python train.py --n_head=2 --d_mlp=640 --init_std_qkv=0.0472 --beta2=0.95 --dataset="wikipedia_en"
Each number is 128 + 24 x the weight over its row's rms, rounded and kept within 0 to 255. Layers, rows and columns count from 0. Numbers have three digits each. The size before them is the row's rms in percent of the matrix's.

# layer 7 MLP down (transposed), 640x160, rms 0.226, rows 39-205, columns 120-159
104:126171199153150152117151156154150129129143107115101107126121094146168145119138130135150114117091166147131169123124109144
093:128146139113152116145087135131144149094163109155065124159148123110122109170140180161143161105140123152097135090124137114
100:154127173129140090113178145142079140110138140081135127115142129137142145138127132131154140151130136148115168112116102136
099:094109132099172125123101097180089128102146118116114141163113123138139140127143124122154085129092141143117087162113137155
098:106133125145124102101134125152109136156149150148105123098128122112140122135176132111106115099168122158128149158178111176
097:099139084184141122145104158151099121095141164132170115132108134120133129141123122129125120116118096099116138146112153141
106:150155200125149125096162117127129162138131106153114166170151147119139091150144107132137095086109123142121138094141138151
112:137117138151146117099112131112154141117146105109161117119122087109118117109171177093132120131155093129163090113108123139
109:089109115172099148157164133076061117108129126132152134131109126140110158087152154100112132151156144102169167121128157137
093:124109122181132102140147153118161111135102142140122121071157126143154144123139155126108147137105133125161123101132104110
100:173146162149089118109140129121128139108099095139120167173090115122149165094135139125160119095118076117087129099128134108
097:139122100144120121168073118124163124169135124141130136158111096091095138096077170103112128186130119108109127142104118148
100:166045119106131148133133132113144131080124135163137147118124137102099113140140160131107160145135144142130093132088145079
095:139081117164138132145133138132164149098086093106124124113126162144114135146134136103106159120090144093098143133129074141
102:137098125136112137126102095102132126147122145120136123157110131064153118121106125052078139121148135098137130135143114121
110:098140084162155109115152126133095155145143123117156128129142125080153108099136095114119107127143046148144127121147101127
094:126114086106160136118156139146154143086120161157125110107120115138093112126147136114129165141128147165121131148104126113
118:150132124080142129121126126153114111093167146160140149146109103087129141127132169077158175131081083172118101103120130139
102:180139106153123123113125129106089151131117133130122151142123144089126109142092111133155105141138167134153146148120128101
100:102137088076073147125120143122133126107183123126095151087123097162148113125086159086109103145133096137122186088110122142
103:064149184097100137133140121120141128140130105139118158156111137106151091143071109121181151169121128128139138129089116110
093:143117143192129159135142101091110100138169161089108084131122165125139168139135119117126121121117097135151129127137147091
109:111137185136109139141144124167078118136140178138084155142148121100119123108145142112117127138154095138128168134124132068
099:154160139138137105103121123136131137106138120138142097103107148156150156140101149116098148081167144122135089147126124107
092:119121094123098128131141140108129129129154109134134144170143110115113120162124133098092137146164133153095094198137085148
103:137097138120103119141117137079140159128136109100140082122185133136151167142156130115111146139111124121136121128143104111
094:159126145146106091093140120127120139136111123146131156109138120154127130139129137100099146149108158134159070127129126101
099:162141118129102122105136129139115132111105117194105184114159080120133169119131148172138149112166121110141114130121155080
094:151126161140108131105156100146103133152123125099131115090139141118141139134138143131132135147131150131145129096099088109
104:119180172143130118128128104158101132104116141075135091163135093117100119133152111161121140163131119114180129106087132119
091:121136114155064143101123143112118156156128086081177083107158098177122128127123136122082147110114082177174080135104120166
113:097146104104120158115077135097125131139110132156107142133118106094131128142135135138108125120140132129106113127127105116
103:149108142168121148104173106130126158158176101157113153156168127115144127161134111146121133188130143160143116115187093121
090:168087058155130154106179140085118156154136105134076136094135120176141143129149123116112153120109169130110140139131104103
100:066159144125112111125153128121103083122128147160146122146135104069139107140115121167143069108134103118081139122153109109
097:128170114110140141117133171119124101119150081118130150114103077133086120144107117120089098138157132131153142143139116128
100:160099118124144143108145121129114163142137150103173103106126061109138129117158126150124119142101122126167112131184132152
103:154150115138141114140117132137108127146117132096157132163111087096089142113086113118109112160088146148126098123122115100
101:115104107120147115170124135115176113118120092147087125122118114137135130132120137128085136193075138145126085117127085074
095:129163177122093214102116114116143142095140163153136124097133143158117087119138094118159158152113110138108158106153117126
099:103097121155102145150139139124062139124125143169086104150155114134107154128134143112121141142121112110082164121132123116
108:084119104094127153136142122108112131135150143098139167197090134126122112134108135088139138128129150150090124123114103152
102:150160139121125138074140157116105117115123126142087126119149115124117169133145136116169110141158115125125105118132120113
093:143140135124089140076118159196122135172092103136135115076136118122099135088115077178163106086151130155143139107156118105
095:071139141147148112124135147152156147157148139125125101131153152121151111135126098110113145134158146107109144119158131111
094:130094093133105152117121114158155137124164148150132113138185083113155148120164132166156119104145131131122130106139135080
092:149136155121106175162117103110118130143108124112136129162110138132174125120093106083121159128143135154128121110138109112
094:193105132115106160127155140147128143118134152097118107117152131135102115116148175084101181114091153167146155107110095123
093:145125104124140149163158106124153140088109120084109088073172162152127109195108144122121090112079074141139141117105111168
089:129157112102139132169126160110122140133097092095112125133122099097120145109139131120111151143091118156176137155141128121
101:099111093133131078163120107100176141164155160122112101148101146121141164081159126093091127141126129105157132127119128148
104:159162124146109120105116110150135160125149116139144110074096131104082108145119155084100106099121095176138141143120121133
101:145112138086146156107143128167155143117122132139161098132157131141086107151110127125110167127149143120130147092126125129
095:149153128087159134109123130119103107170135086133144136113188083141093159141135152115102120137176152108119145135161146104
094:137110110147153141135165122139155124125153099085150136118139088141132091106125130116136157113164118143154102104123107182
094:144142152139114146110136129146176117111159169103154102091163133159127125119136161095089067141144136102150125138113096110
098:112119145109090146129078169167105112106079103098149162104113114102142108118124124154122130144095099129100088174112131103
100:145153128129140133114097139132105090175118134166145156129134124115126098128146160123154139133130142136140197089113146077
093:134083126156119089142139177151154141217136112094119132129171129146094136157138146104110125088140131177133104113107136156
107:124138152120131129114138108165118114120140137130145123121126152130101110129109150116144103146110143138151110149135147153
112:088128117149099147083148151135113115137099127075126088132176102166092138144114092134107122126156148145148100122145112173
106:122098155105118107136122092120110098137083143153095122114151163106140133101126114102154106140175146100125129136131135145
099:155137157102111150135148148150167100160156147136128117062147109144100124147093160137131117138107124135144157114133118110
109:115145133107112128166101127166093130087144139163142136071136111123104110109126143082192155143093095127081116107140113127
097:146085153028140093167107131142117143126082113106164101119130127137149135105076099138114140129065134125111181126128151167
091:169120130153131105139127116126152105118163112103141061114127102161126161096128098125184098141127110107138130138108113103
101:152132160136117161067128130137163119133123152168138137148129086131123134135124146129135152131122164126111176103102149125
093:147100106108166157121103150124135088136121097096092100118141127144135166129137126112126109137119114133157093152089141126
105:133148141150103134149155109122142140135158126130118086112078115127076125133145127120123123132113119124146118153136140146
099:094111099139099097126140126099125099108131102121110091115149110128118150099170126188106133100138092111091167128114107163
097:097121120082120143154134139132157092142147144130109122135125149078100129125117102129142113173163166145149092097122132160
104:127155120137158133121104139126125107149133161096129153153121119097177127144130171113117123090151164100146127114188118083
107:162129115126106180135105131120167092072106082104139125121148132146123113122123136127122155138100142130130110151129125157
103:124147112117123133137104107135123112123111098153106165133134135148095136124146139105081145129110118164160158141106104128
089:150147119162109115138179147125185128046148148148152129109107119142157164110125127115176104122110120130075101210122118150
108:179095141109122173144134133090109155129143146142126100139153132103156106166140120114133123063099141145107148122109173105
097:153130085113127103126136129103122122110087144130147168146082144149125146088145153131130143145140172151171134075092084117
112:163092128107101138116122132132145080125133094125119119104110145093094117142110131124149115128169148126129096128146126154
095:158121123162076143132170136098124145133118120145116133133115134152116137129116133125111121130110117127117123151158171147
101:128154097129138132107117133105147176104115155137118123096141181154141126099139136157111150174091161105110123136159088118
104:120102078106103149124164145125118133173127108163080110082152159142145128129122132131139095134098110181100105145151101127
096:169083103129114154123165157112123169117147134098147125134148152116126096183141146130149159163117186153124132079145141119
099:118139140137107137110145148105142102150124122109102130072120144061120178094139150151097118167140121129119121098156114123
088:137110161156129140132140171165071119138083138109115102120129129140113099125098115107119161110169116146127117081124135103
097:119181105162130073116106107150134112177122184147147070069147147132136123122116114143150149130160174140157164120136155115
108:070172100122132138134149132150113137156117120113120109133077076174180117124127138091092156084151160153157155095125105144
092:186143100146106104138157123120190124123105100122121125160117136117123086109087144136149141084154136129132133159090122132
106:118153131145124110098105096107145111164082096127152111120144111157124089082104110113112111098104086130131136152132088111
104:131132137119140109115138147163154078138082156123135109144129089141120153171137117147119099136145126145075167177169111171
104:116148149129116139116176150154107148131091125084144049060156082132095149108124153121121171134151118103176132138149144145
099:125124106098105136124100140119145153143122136145142110111095201154108126086140114108139153137141140148144131122150118156
100:140078147134131142111094113140129077132096085133134139140118166121117143165085094083132138139122121137125115106094125086
096:098146153167104141112121134136151112134126127106155094115156111176175141129127125093094115091148149181100143116108094112
089:111130148126119153126158050164135148133103150120120102101138122147116111143131169093139116106138135173096116138121150136
104:109141126116138105122121135117136113140144083136097146104132112116117128142108175122126140142093081113124128146111149149
105:147131133087157129139169125143136101150117114136148131122141118149136082123137077148153129122116152109128119119142094108
098:061121122127103120126103143156112154112112134164122127101111136132118177105138103136117153140154126161107122139108086154
092:146143109158112123159191142130115141144132126099145122126162100088126134107172118101141107112092112126120108092132147090
102:076092123113164158131138095113119098130173136117095137119118169075063132135150115097124128140141121102119130151139143133
103:118105136118122128124090128093184086120175124125148140126117157137136125125115129135103118104125146161147094135108151085
102:141098116190148147138138114124096143162130132165103069067122141146095138121107157108115136153140147154137131157124112114
103:179144140129160151115115150115126103118121141152110120125125141185142138091119146112150123104134109157148108159111159143
100:119138132157126068161127079135127091115138153143133101157142166141139126138125118123136158077144158095125107140125141115
101:115060153137120148148119097138101125162171109101111133156077150127106140155092139119130138116099178096130149163159135160
095:102128078087101094166136081133138129096145162112139106108077155101126138127141133134116147152102103143134125119121104175
091:137120108162115122146157155159110124145140123120147087137097139091137124131162149150167164102138085115134112171107132079
103:103117063144149148095133138174092175129117154114148150149150141098121167158111097132114163107120103129133103112128145102
102:096158106148134121129120150073113104138097120115113135132124080160143145169121126128111144155162147112113160122141114114
096:098066150142139152127125121125094157166160139138155050110140146139147118091145102130158151080151144131113118136123110119
100:109123132138113097127128147089122146080095119149152136176113170112132129117114117094107113127183121135117157089107079143
113:134101150138134127132124140147167119146087159152101112152166119145063078089153152087109131112170149107096108143139114112
096:110130124142095138091133136128094125097130103089150140116108149087193110166142126121128155127165081132126117133109118077
099:133098129134059137152137146134130142132128152122128142089186156131116098086132108150088159093123156178114148118141117104
107:092131116173142142143119071128140181128115140139149097124122129129099117103133139112137148127181159112082088100091175106
097:122142155127095128135112127105149123140115132127114140115124118097105082142136123107107112132159136115156123101138110170
106:116113143134121171125141155159093100170105137128110112184122122115127142146152114140127133093139106188145186179112141123
105:121138154120159102124105152105148158149116119158105109128165164174090141137126146107103146156120151132130134158087099149
101:111116174127136128117186111136141125111177151118101127108183146162114120114124112130110140125133108132085162122107104141
093:140142143178128155130089138128127167159140141081123105082152098127160095139123078083085144120126136138138134099118113161
109:125116174118128128131112165109165119163132137113145109092145120113116101080165152095108098130140089097154129137161121108
101:142135178153130114111095137151129129100135111129155136118139123127140114121134102174136147151122095152092175131118134149
103:153145124167156151115109140130118113150142134106116127156122143130091146132127140132102149178150156150142128100123146109
083:124107118144087121175157118162162163150127131130139093126121140157109110116142132131171133107134122136110122148114154142
095:155131126124152139130168127077128113096144133173126090120175116130130101166087114170160125123125151152091159124131128118
096:142111081197143123117144109117108126164153127144145117101137122174131129098125164156109142144153168130113114133124145089
089:077132080151129114132181109132147121130180152144141150084140176166127146094107148075073094116117146152166172151115105129
100:157165119126157109163112134140103156083125154079140122098117126169140138112131152083141115154144138105124118124120172110
103:146104133144146134122141120144142139153147161161097111165095144113126165115114165119139141151129109126109121110152097138
094:131125109101080188160105127102068153133118136088100159143139125151143162108128141153123099101121098100107111078146117106
097:106112098095108118104154125117056110101112129121126114111165103141110143126122098119117112187148147184146076135124164137
083:123179128136115145084105128145155146102142146135133096154148073137180084114112143150141122173074110156123146096134127119
103:112131135116118131118136149110145162125124156131085170145135137092127110146108129153142136151111163082135139128135132151
096:142110112110150125084138159097131139120129086159118120132103121111155142151132114165139153132138102138147136136138152115
092:109120114110127117104126134138126112132143098123151155138126135117135154165099118131089092121125142140118149100176102180
095:148162095104135130113113147114118166087090170123139128138137096101116153138100129137156141090119131197140145099114115133
094:148078090126123134104142129120131136136150178150118110166129129147149121109103103139149134127118146132092118157143117126
106:140144134108163093122117099092121119160075141122120119135102108126160151093176143121160139110111112119123131127136123112
104:137121127183102130176147133128126084127138150134138104097138073126097165093117139137094132150133113115150102121127111108
105:108093132107124153123126121123117143125154135136149107156130135092138100116163134185088138100135149136106113167092133144
092:130138125127118136126104127088148124175135162161109125128104168154118136116171116156127087142098094165100122169141127092
105:139197131150096109165078106174146118146139139159128106098089134143101128132109138131135104090133091140128157128139101134
088:140138138100144162132158135105129137074133115123098124119130116161104089157157114148140112107145111144113125134097100116
103:110155144106139196132122108150187146119112125101096152139144102115117123111147099126127103148140128143155080137117087117
096:144147120124119106101155121124129144171148157157132134089109109126141109127124086112159109164127122103123161161167122099
107:123144143128128143105141107131097106169131134111133098103159129148095107102153117136130150175153142094115108095145102166
095:146104118129154158070106158174136125160153172078123116112146093104137131114122141120100153107132173107147126160122154125
096:180129135126143101132103143117133151134107103148080114129135114146155106149095141084124165087099115111110160127127143152
103:142137158107107114120156124136125124134113174132109090146186125118142114127139058103092131132153112151123187143100131121
095:122152206106163122095126150122175154099102127128139115139127125140151144128123115123146099117132145120086157135113086119
100:138150122132122145117125141136194122162096128123127093088137133162151151120131134161122107137123122159136115167112165090
099:099126153123144127132128119141079130103158133117091135089128060125113122105115177134100099095111125109142085099122115133
107:148141103129154105141144133151143123097156106126162116092105132161125123153131131150152132081121121107145069112090115122
096:114143115157163149103090115143126150131121111149113136117111137119143131148121145108156118089106155164157106124157119135
104:132134123134095148124099160127127126137075168122107129131136115114098112125131157147111128130131103085089149161110078165
103:119106132132152106126128113133113108110140149142156123107126141137125101136116140113140160119161163185136121141130110179
096:112118123196120096177121111110136136123148173101148102147109124160134129122100138123095142163184114134150119161074135166
091:097100138114118120142140152134146112182116122128097146127113123116122103110133080080167139137102144155159098169173139135
104:084139140145123112091121094155163112097129139102122126130171206104145152121135131104133141098122124160127166150130151099
109:112126157081132140115108113108129135093104116148129125171104149122064137157113160155136114137112158147121139136155092137
106:154111140142074124124163131143114119146149103129082162111115144103132130096110111131084189118133104137135128123177091125
091:115109131150090120121154169110132125117118153158137109124105166113110140094130131118186065130100112114133140149148128145
105:148117119149178127136095110130154115118144147119115096154096136134134149164143132164111174158165165163104126152137124124
105:095090081110112163138121160156125115138139092123148133147122117122123170125164121097128125120149146132145120132083145146
094:112142115118083135077116204110146156139159108139103153130141150137152102149177123110124130109139099133091138102138132170
096:159154094130129139116114125165106105127137131135147154151175147108078099131112085111096136161105133094103126142121123152
094:141142135147154124176110096106110125140093102098164130141117120098094148089163133146149099138126148151128158115137105117
105:143128125103089108164112128132138141142152129111104122125165167123122120132145157088174102111132101111112142100128133147
# layer 7 MLP up, 640x160, rms 0.228, rows 40-206, columns 120-159
093:127108084108108111126124076141103163107127148142112179160130150166102142129155084114128106168083151140150115144113163107
098:107133126088126144158095116134133111096120134119116146098100122152124125154130109122134167116140109106108108109153150145
102:101116177117155108177072172095113133157133146110110144159151143159128120129119123123131134140143122124166175157142105161
097:130134159101115106143082117157182135112102118130150113104147158158116140112122141134102167135129183095116119180098140160
091:118135081128139129158128131127125150150097169136145131147145124111142083113139132135089140143159102099114171156116142117
105:152110141114114127122075154138112105115155107092115055154124121120150139109145152139134087133136172121114126072147184129
107:142163172140156125153093178119146094125133089098158129100092146122094139120143133123174132097093135159115119156122121108
102:142161108119103091158124124144137136119143152095107121131160145121151121145114110157159126140116140085084147069190116113
115:168131145126156116146108125116166125153085102111160136160133132112115161180131127162101136118113182125155096133094119142
093:162083102126127128111123149134156159108149127171130143169083163111166125097140113131106119126115115114162115138163092145
101:089145139142156134149112158111143101135111093134112171096109117119122181111136116107133113117137120120114182122099116146
095:118151147116145114115140126119174120162083134055129165139107127132106144092139107138131152129141101112129161137157153103
093:105097131142144098144059153113142111142164137122093096154099119124115108131116125169172110122104126056137121156137165160
101:131184167131148107120120138127167113137104130138079123125048149153120141099137153164115105134127106155143147092111168114
089:069148139108131126175147119139107133161114155151164152116097126146147166131125094122095148133134111142132157114088140120
095:102144151145090131128138144164132151106096132146134138121144090101128076113123178162121073134132111122091116111140116141
121:152147125124144081108097113140122144137128157125093107132115106173144121143170133134129151133123136154148155149121146119
100:112118097096138156129127149125134104128101134165139137152093131119110120145126145129128135167161137104104092132114153147
099:139134157133106105117116103122145134124118106138148139098129131059108105134134154133062113165137114128101087170123112171
101:134121133089125084117128140146124077088184179102156151103153129133112139124126075121126107074142156164113187116117109135
095:120098155100116110122107110113092130129159108122155156155140134143165149136140142074116148167123140136101107126147105138
100:101163184137122105163131152110145089110107094126162151107130091120129131114160112081137126094151104135146158146122106143
104:095115119148154131121099111113152136073136117118111150108122170126103119134141129149144146091133153139107147163135123126
096:123124112144175124155139133151133109084122132156159114076090094111098136145125125119122143166133152121110126132113143113
099:142153118110151144089133113129113120120071096139136108183125144095143143154084138144114152133135092121145091127110165126
090:152122121179151150104116177072104114129140087102100119127130109143121145123112121132142128138159121125101133154133114099
094:122118100147113127119134111129109122087123135152138077133116169144117095098122101100104119189100119137134113143145105153
108:123103146189095130127124124148145114133118129104098154112124140134150104087049102141142138110096075120128152133167140149
092:114130085110129164126151101125110077081122132122111161115132105127140131107103057169093141123151093132113155113143121123
092:121124124144161130157064141111155112105102142116104115102141145150116148114122088112152126086083180121054130115107147150
105:131159114098132106138147129183112114114151169138142115147125103130138155159133127141138107088107123109133120073148164156
101:125155120138170152141119120093106138141139150143110094151087103113116137125122136123099107136092139127132117124128136097
092:104153165069110112135139152130086132119096156089136153150121107094109125144117138134172121185164140113154130164123110148
111:118131149148114126144103102112107105113047087120126148100117113134184126121132101150097113132090086153163156144155134141
100:167123126116123161104149122160137127094132080113140156140147142178106103143118143124099181088103154128122077148129106141
102:165105094121162140154066125136117136099129117103129143074118142152125137139124134118139125091102121127081139143175180128
116:122149123123114125150117116143130093124143181106170112142103175135133087108117127163130107130146113148170162099163094120
105:135086075151149108144095113109135158077142127120101148132145128110137086107134104117113167138111158130161106099116116114
091:120135144106167134133121160091138116146089110094139079121120162114123134134141148093122108126140125139155120169129137140
088:106115113088153171160103126154058155154136117125164142103140103127121096134106104110106157115135058169111138116129126103
116:107122124098175098111116122092136188105132080162094128134101143150106130161106103141121142117127182151084116146144119141
098:155114116151105131120150148102141111102152124168108123114121145142108092147107085137109126121156129135104124150135134128
087:125126115111122182172169167124101162080084101092123116128107166120119132108105132189133145123149119141123137132104102182
109:171150166078162113136131118107091086126130105130136161117116131132084128119086173108127119099142107119125141113146102125
093:145149138113139131156089133120124165107171114106137137121137120116130165116101108106084106103116133126141134086126133141
098:114111145106147125114122159157134142126123166127115141120103141152126149155094098147130111099114106110067178132114135106
097:148125110123156121120145123114157083132118150132174118103101144148124160180133107167137116100127130127171106129126132095
101:154112162098112135135134142154131142089150157142168145146098141070139165155134124152156125094126113170107174162163094133
093:119125141131114131117126109127151100091125152071132108116105109144117133153140146129147146155151179145135135113146118136
103:159118122112081125090090070148144141155156151159120176155144161163153151138096108091142159123157132094137103113107137139
097:125154141112116116129132126099135120115099135128128134162142132122123130130128132131112082169109136139110128141092125120
104:080141106144141139142110086085135096156077144088166145168124134113124143106109120154105099070095126141125139126168112106
105:158178140086083100130129148134146110130133112074096067138080106091127105108099159118106145137108142147130159106120134155
102:145098092149135143110132135156126104135125139169106099138098168088166073120113143125098113107105143146105117110180140147
101:097125130161108144172166154147115127136174098109143095106081146129134132163140103168117101096135097133128129128114114112
102:113166083139134107112160127101128066157117119157091104106155114178099113133118091089113103187153092085144169125121103101
097:121132114094147127121104142177089122094142135115123162129145135115107116097138114144108130081121117126095140144190138142
087:080096145096122123110100159134128153151129093144158138115144158113134097108118130111120148132134118156139084127148182152
105:104121119139139118151116120099119145136149105134099121148103179115149143057111118164066068134114091117107126131115175094
104:147161128143108135142096111080171098108168106125113138142126131133131156105125065177163131108137103144169144130172131128
102:087151143081109154121136115161136122156149140108121110143133159086120131164163100127155102129128140131138185093122122166
108:137107097129127116149130154108110126130106114138125156108100172089123117130113159124131135116105129123157148123185090131
105:102151153128143157126099175149141146116158070142174136127140164119146129123108097136178155124113091145100154103151128167
091:099106114144109098125150133153150116135109130162172140126090144114133124130134118118129144149142111099105094087093111117
093:142120115122131149156134116191154129145127173093133153136137115115120199124128110122106115147103117113179118140149136092
099:137094107114128095120139118130076141108099148140133102099117138186137099139161068106114138126120080130144142107146102087
097:162090126135078143124111129078107119113132126154110144128111153099131092105115155134114106138125125147141132142114173186
097:120107101141107110143120128122121136084124135137074105117090138113168186158173104148135160112099120112113120124132139154
105:127108114138152093124142121131163119115121101153125146158143163074166094105118162166098128086097136161117132176129122109
096:153102127131154146120115098138131121128140119091122147150120061086132074122146084093151083127131141149101140116121122228
096:113150101155135144145118083170096117110140122110103182168125124081127109097131101145108145144152110133102144127092169086
095:155135105146138138109090142114144114091099128117123115128122189084118159119143138101146141109108092155131120185134184157
096:095142092096144145141108137098109113102144128117173139150111128082099121144161132139149096101121110104169106147130130137
093:136148155109160149101105136121146145066083139116125122117141134131123115136115116154104089105142159135109112134126146100
106:153135131116135080124085142134151178129086134123125127131136109165109182118096114106141097152122138136127133104171127174
087:116134145146141138129142130113107172131143129160126120174089157138104096143128184122101115113127100182113107106091134143
107:140130129110140137122094126096118134119095114105080149156089154134140077170106121131085122135182120109152122134151134137
106:117153132150125074167148081111156143131121121124181118113117118122134151101086112130123130120136093087139135093142151118
101:118125120106104093099114130099141103129088141095138101119121139134143083140164164116169061142122122125174155106162105145
092:126097167136126087142148076115105085128101099146161153121163152112101128157124098089109125082104134120167166152129118147
104:136162143112133097182115116127125102139066120089108148117150153115113123104085106124157140095118161107154154095115104082
106:133099116142134082095127102160167115094151141144173111139129167089142150109155157114143121131107095144119121104120156142
105:167129116135102088133106153119143113127113150165171100127123131152147108150131125132133140104144159098107120128118126117
093:117123123127110122125083120161138187182102181152167121141121173087075133151159091095127154146117158141119148118134111150
100:121126096143155138141112122112105112126121077140141105156126098140144117173089121157147099140155071126103175129133135112
106:127076100081089129154150084158105185153111149105097140141124097142120126121129128124079144148160144119149154133162101121
102:120109173139081106142117137168128126104169168096105168119112128136153137113152094130096114127157148122109179130107139115
112:131112133161129117160132170095159131134171122131118153154112095134103107088127160150164111136138037112152151114160131134
101:126148124153115108115126176118117125090126089124134126124147148123071120171116114110073123132107110114147167081134113146
095:156141124128095177122078145106115119142148134122101153122118117116122138120148118140135130134143121135127114159121141181
092:125152170136142096128151109135100087155144150147125099114169124092132099158122122125125129157142130085120161137150108128
119:124069097129164137125136119130111162120136191140129201123091134129153104074134125149107106136113142149154130129159151141
096:100139176147139153125139114123116124151144129096114132138144116124119169127081113146146147140148102097123112160120144109
111:138152056123108117115113114184135134160106164111123148132149120128122149142083158121101156137110122080152127153111112163
107:135116177115115114167114118162080132147125109142109108162125078104114108096144157156097094118091127100078108173108158109
114:138157061119101099084135111120107085105111126105142116141115132150090148116138091172142125159110156141117114068146151085
103:143151157133120117103118156106103143100090143149155157112104148146143128164115152136098135136128166106109136162115119136
097:136172113174135133081110123143128117125157125114108148144116126102111130177139148142113098090126133118143149103130148135
100:159143149113092144129095094124130146106167118073110110126118177131175109131152183135142104102131092137104138114095146137
096:105108144105123096131109142120117114126092089112121112105139128140128084116070161107184115110157140141127137132097141131
098:106142136132140157132155154123135133125119206135136133161127127137117136088157108111136103148107067125128129133132120126
094:120111167088142142114133102128123134151139166173132106117120136149139099144059129123128110122112143159111142124142117116
096:157127058127138131158104166142113143161142071156119140103121135140145135114103097125145138113125124138116133098130086124
104:138153111128181128147160097172163116103127119124126135135125123107102117105136127127139121122137113099116139114203155167
098:146144116143089143142150151134150146072134137146100169154189155152141088118104094118121142162139115130113133114134136173
104:142147101144140119105099113131131139135142146098129141085105148138120157124070125165139156092115109088134165110166113135
097:132162098127131113126106116094150126061145094113127128128100096134097131149116111115153137162118076136083136127155112153
099:140129158153181098159106134109104126086155158126132157135105123124158129154117155129122110153109184074130117107153108111
100:103110099114116149127130147143131105135143131157155085113117099121140117127153089135112136154112113090128110144160134086
098:154123127155140148103129118159128103075145138127118162139124144151140102152141121136174122094118118154124144096122139135
094:126125130153109128131098093134129148086105111089135100153108116103152147161105133084103097143103109112137150104155147112
108:120107084115153128145112130158123114099143104112131139111116125163124134162135102127113110108143180133126139113103123114
107:156093130085177126118106114102117133159117107085158109121116147137178090163098122145154145128153076124107125105127130073
095:129130192119160107169142145130125134112167093118147147104118108128115143130132080135102139103144112126135169129120126144
102:152120147141109114119117118117119126113142095158121116190133172077146182143144100158101132088135120165107149121147156127
107:109124121130136134145111147139116120141136104121159131095092110076090113144146141099140146157085134123148123134127148140
097:124124090140144115081116107101139158095113166141155154112109129093108125129142154121145154144155150157126106149178093115
099:139157123104169122155157110107138114114141136138139114137113092145084181103114157108128138135158115161132151109132109104
119:141127138146148077154093103097156138135117166132134112150137140138109081149131106140112129104136163163146101115130120139
092:168105161128162153142111121133172100111123157141148092122147158132164149105160148163160134160144127108126150116142143111
099:139104118071171146110128108141116115108125107120152147129117133135141105124124131165131164152137125116142140091123127141
108:084151138140110157118167135130139160124096099107152160114144143112106132122159134158159138118122110145141141105161133147
091:117158131171168119090141111161121123140130109116131094132105127121051122144134112134147126150162113122081154171132128139
106:154125130127154162129102076177157118167138121125110184137127185127096117143141127161111154084140119139073142114139139109
097:142148155119148104152117102111139108121142126134113145149136117134130138117090083139232147116147140135103104168112154147
096:127122123106137119119140154170142135137144168104148138153082098147125148130132142135140116144079126112126168132107077098
106:181142135144138095151173106119155133134137120096122093143140139121149136151148125135145140150091115090122162078161150100
093:131158173164171114136123129097112109098142121159126134129107121125128119135091153116112075154141095108135123140101105123
098:148113152135152141161120155116108126117155119122127120150123103079131171080120152157136095160082106104181134161159156158
093:129119122107176111071133138132079100107130134123117129181103119110155131110090175150107114112121127104147134156128137169
104:126138123121143133155106101170153149158158157100147128120113158096111120107086169153141102114095140089133175112150119111
098:108135127138145098098130166063154130144158110091131120130112145081111130115136136123146120146123105100115114146196152149
093:104174147139095136153144127111085075108136141173132172134137136129114123135125087144115112156122107108133114105117158156
092:175181122090120131142127138091121109135107141123126108154087128129200160122138112168124053133118113129167115120093144112
097:132119142125130129139143117117094125128152141134099137145104167086145129107159155165148129132138098114156153140098161116
099:142184155122089091120122111144085114121105137094089140151126146151145143122130097134138109160091122088108127144111129120
103:140139122119154137081129111149120129175125100128123137122114123127100110114112126135146075103101106090127117129168139144
102:147119156092145111136125104097152157162115101113158161121100095088147102119115154147108119109147126167085101115118169135
096:130084056135134110154123153153109140145105122147118167118124106133140120131147113133164176142147153125146117175154151150
094:087127114079098099132102124146104115145124100146126122138105130137105107152137115136166104108111145138131155125134080167
101:122113108155127143159119139162165106151142144116160105157128139128125136142123099126132122142102098123126139143112143092
108:145067119159147083067148135159131103085159093151124117152153139110087097123125126126121129169129101100128151128163150079
099:129101071139119082172108099127131107114131141096124160124123117121143168138139129095115108126118109091115110097108118108
109:145138140137092137079106158096135106094127115144134141135162101129110090118157111120127081126106100124172121114135148168
093:114152146145126145137122140115105134157126159113143088145124104128131162149159112114119125138184131118145101185131107128
096:177151112139088104143134119145141161120131103107098147144168113077112152122151122141161125111123163141134128151119089118
104:117144171111137164134156140188136140144141104110134129093091149129137126106113124093171132186110124101134148118150160135
090:127144123154152098078099124118112120157135146097134149151100132134149095149155098086142159131135130131113133101144104148
093:120091163124149125121131168175151125152150130101114131118121177131135151122120117150132134138088118107094171108123119114
112:108091127117126138119094096152118159093155102168116164122099126102092105109116131130150129128093150096152106099114167191
101:112109109130130090146139122134186131115167101127137138122131141070124109121092106115100111169148096107096154141114154118
090:109114133124087137142065133127101126154099125132101130154100173082122158116115178127152129111118140175141123116111127150
101:126143092117087150123121080118097130140101153113125101128126109131122124130113181149109132150103128114111158155134155124
101:127143133131148143122135129089109096144145123110119158170146100110122123127138176089145135160099118142141144133132135134
097:119105118111159098125162147180114174167128140146134142136116108121123134099095132097124112142102112118117116117103099079
093:121154116148124133152176130115140132093119140154156118111100144135118205150160120117126120135146132135096119156127120149
104:124124083105110152154159119136101101120079114097102132135181128136096162113107116130136133096075120112124108125146143101
099:115115165087110103165118109112089105081110111159117114161125129139115144096079143134127138112122101135088141109105152123
094:104145109133126133123161111135156121135105147146109180116157134148145112158131118114133143155149114080125112100162142080
090:138142161116178120146063208113107152153175126089157126143117145134164136114110143136128160090115094095092100149150116103
103:109157143082155148147143128149144109181114146146140141103126115117133105110092101148094072133132156149103133135091165141
107:141140157096164143127091137149082153181137112102166154163133154099096151168132112144160136132109103125152101120132115188
105:123124111113126121100131169143138077145109119127142136147123135128140123097109118159108119131093141131067157164129136134
098:122138133098086128168072132133133140134110067151152116132170126119122126109123137150130145125124088142115126106140147152
088:112144120091148128103092093086141152155114174108125098174099102172092165133134133108142146119134164163151129106151093137
106:154160143137099082143136094140131124120118109093135126193173109144149140162146143122120095129113086160093135096147144092
089:176095107092084144140137162145143139155143147076161152118108139099112118134108141075190082141128112075137177134082148134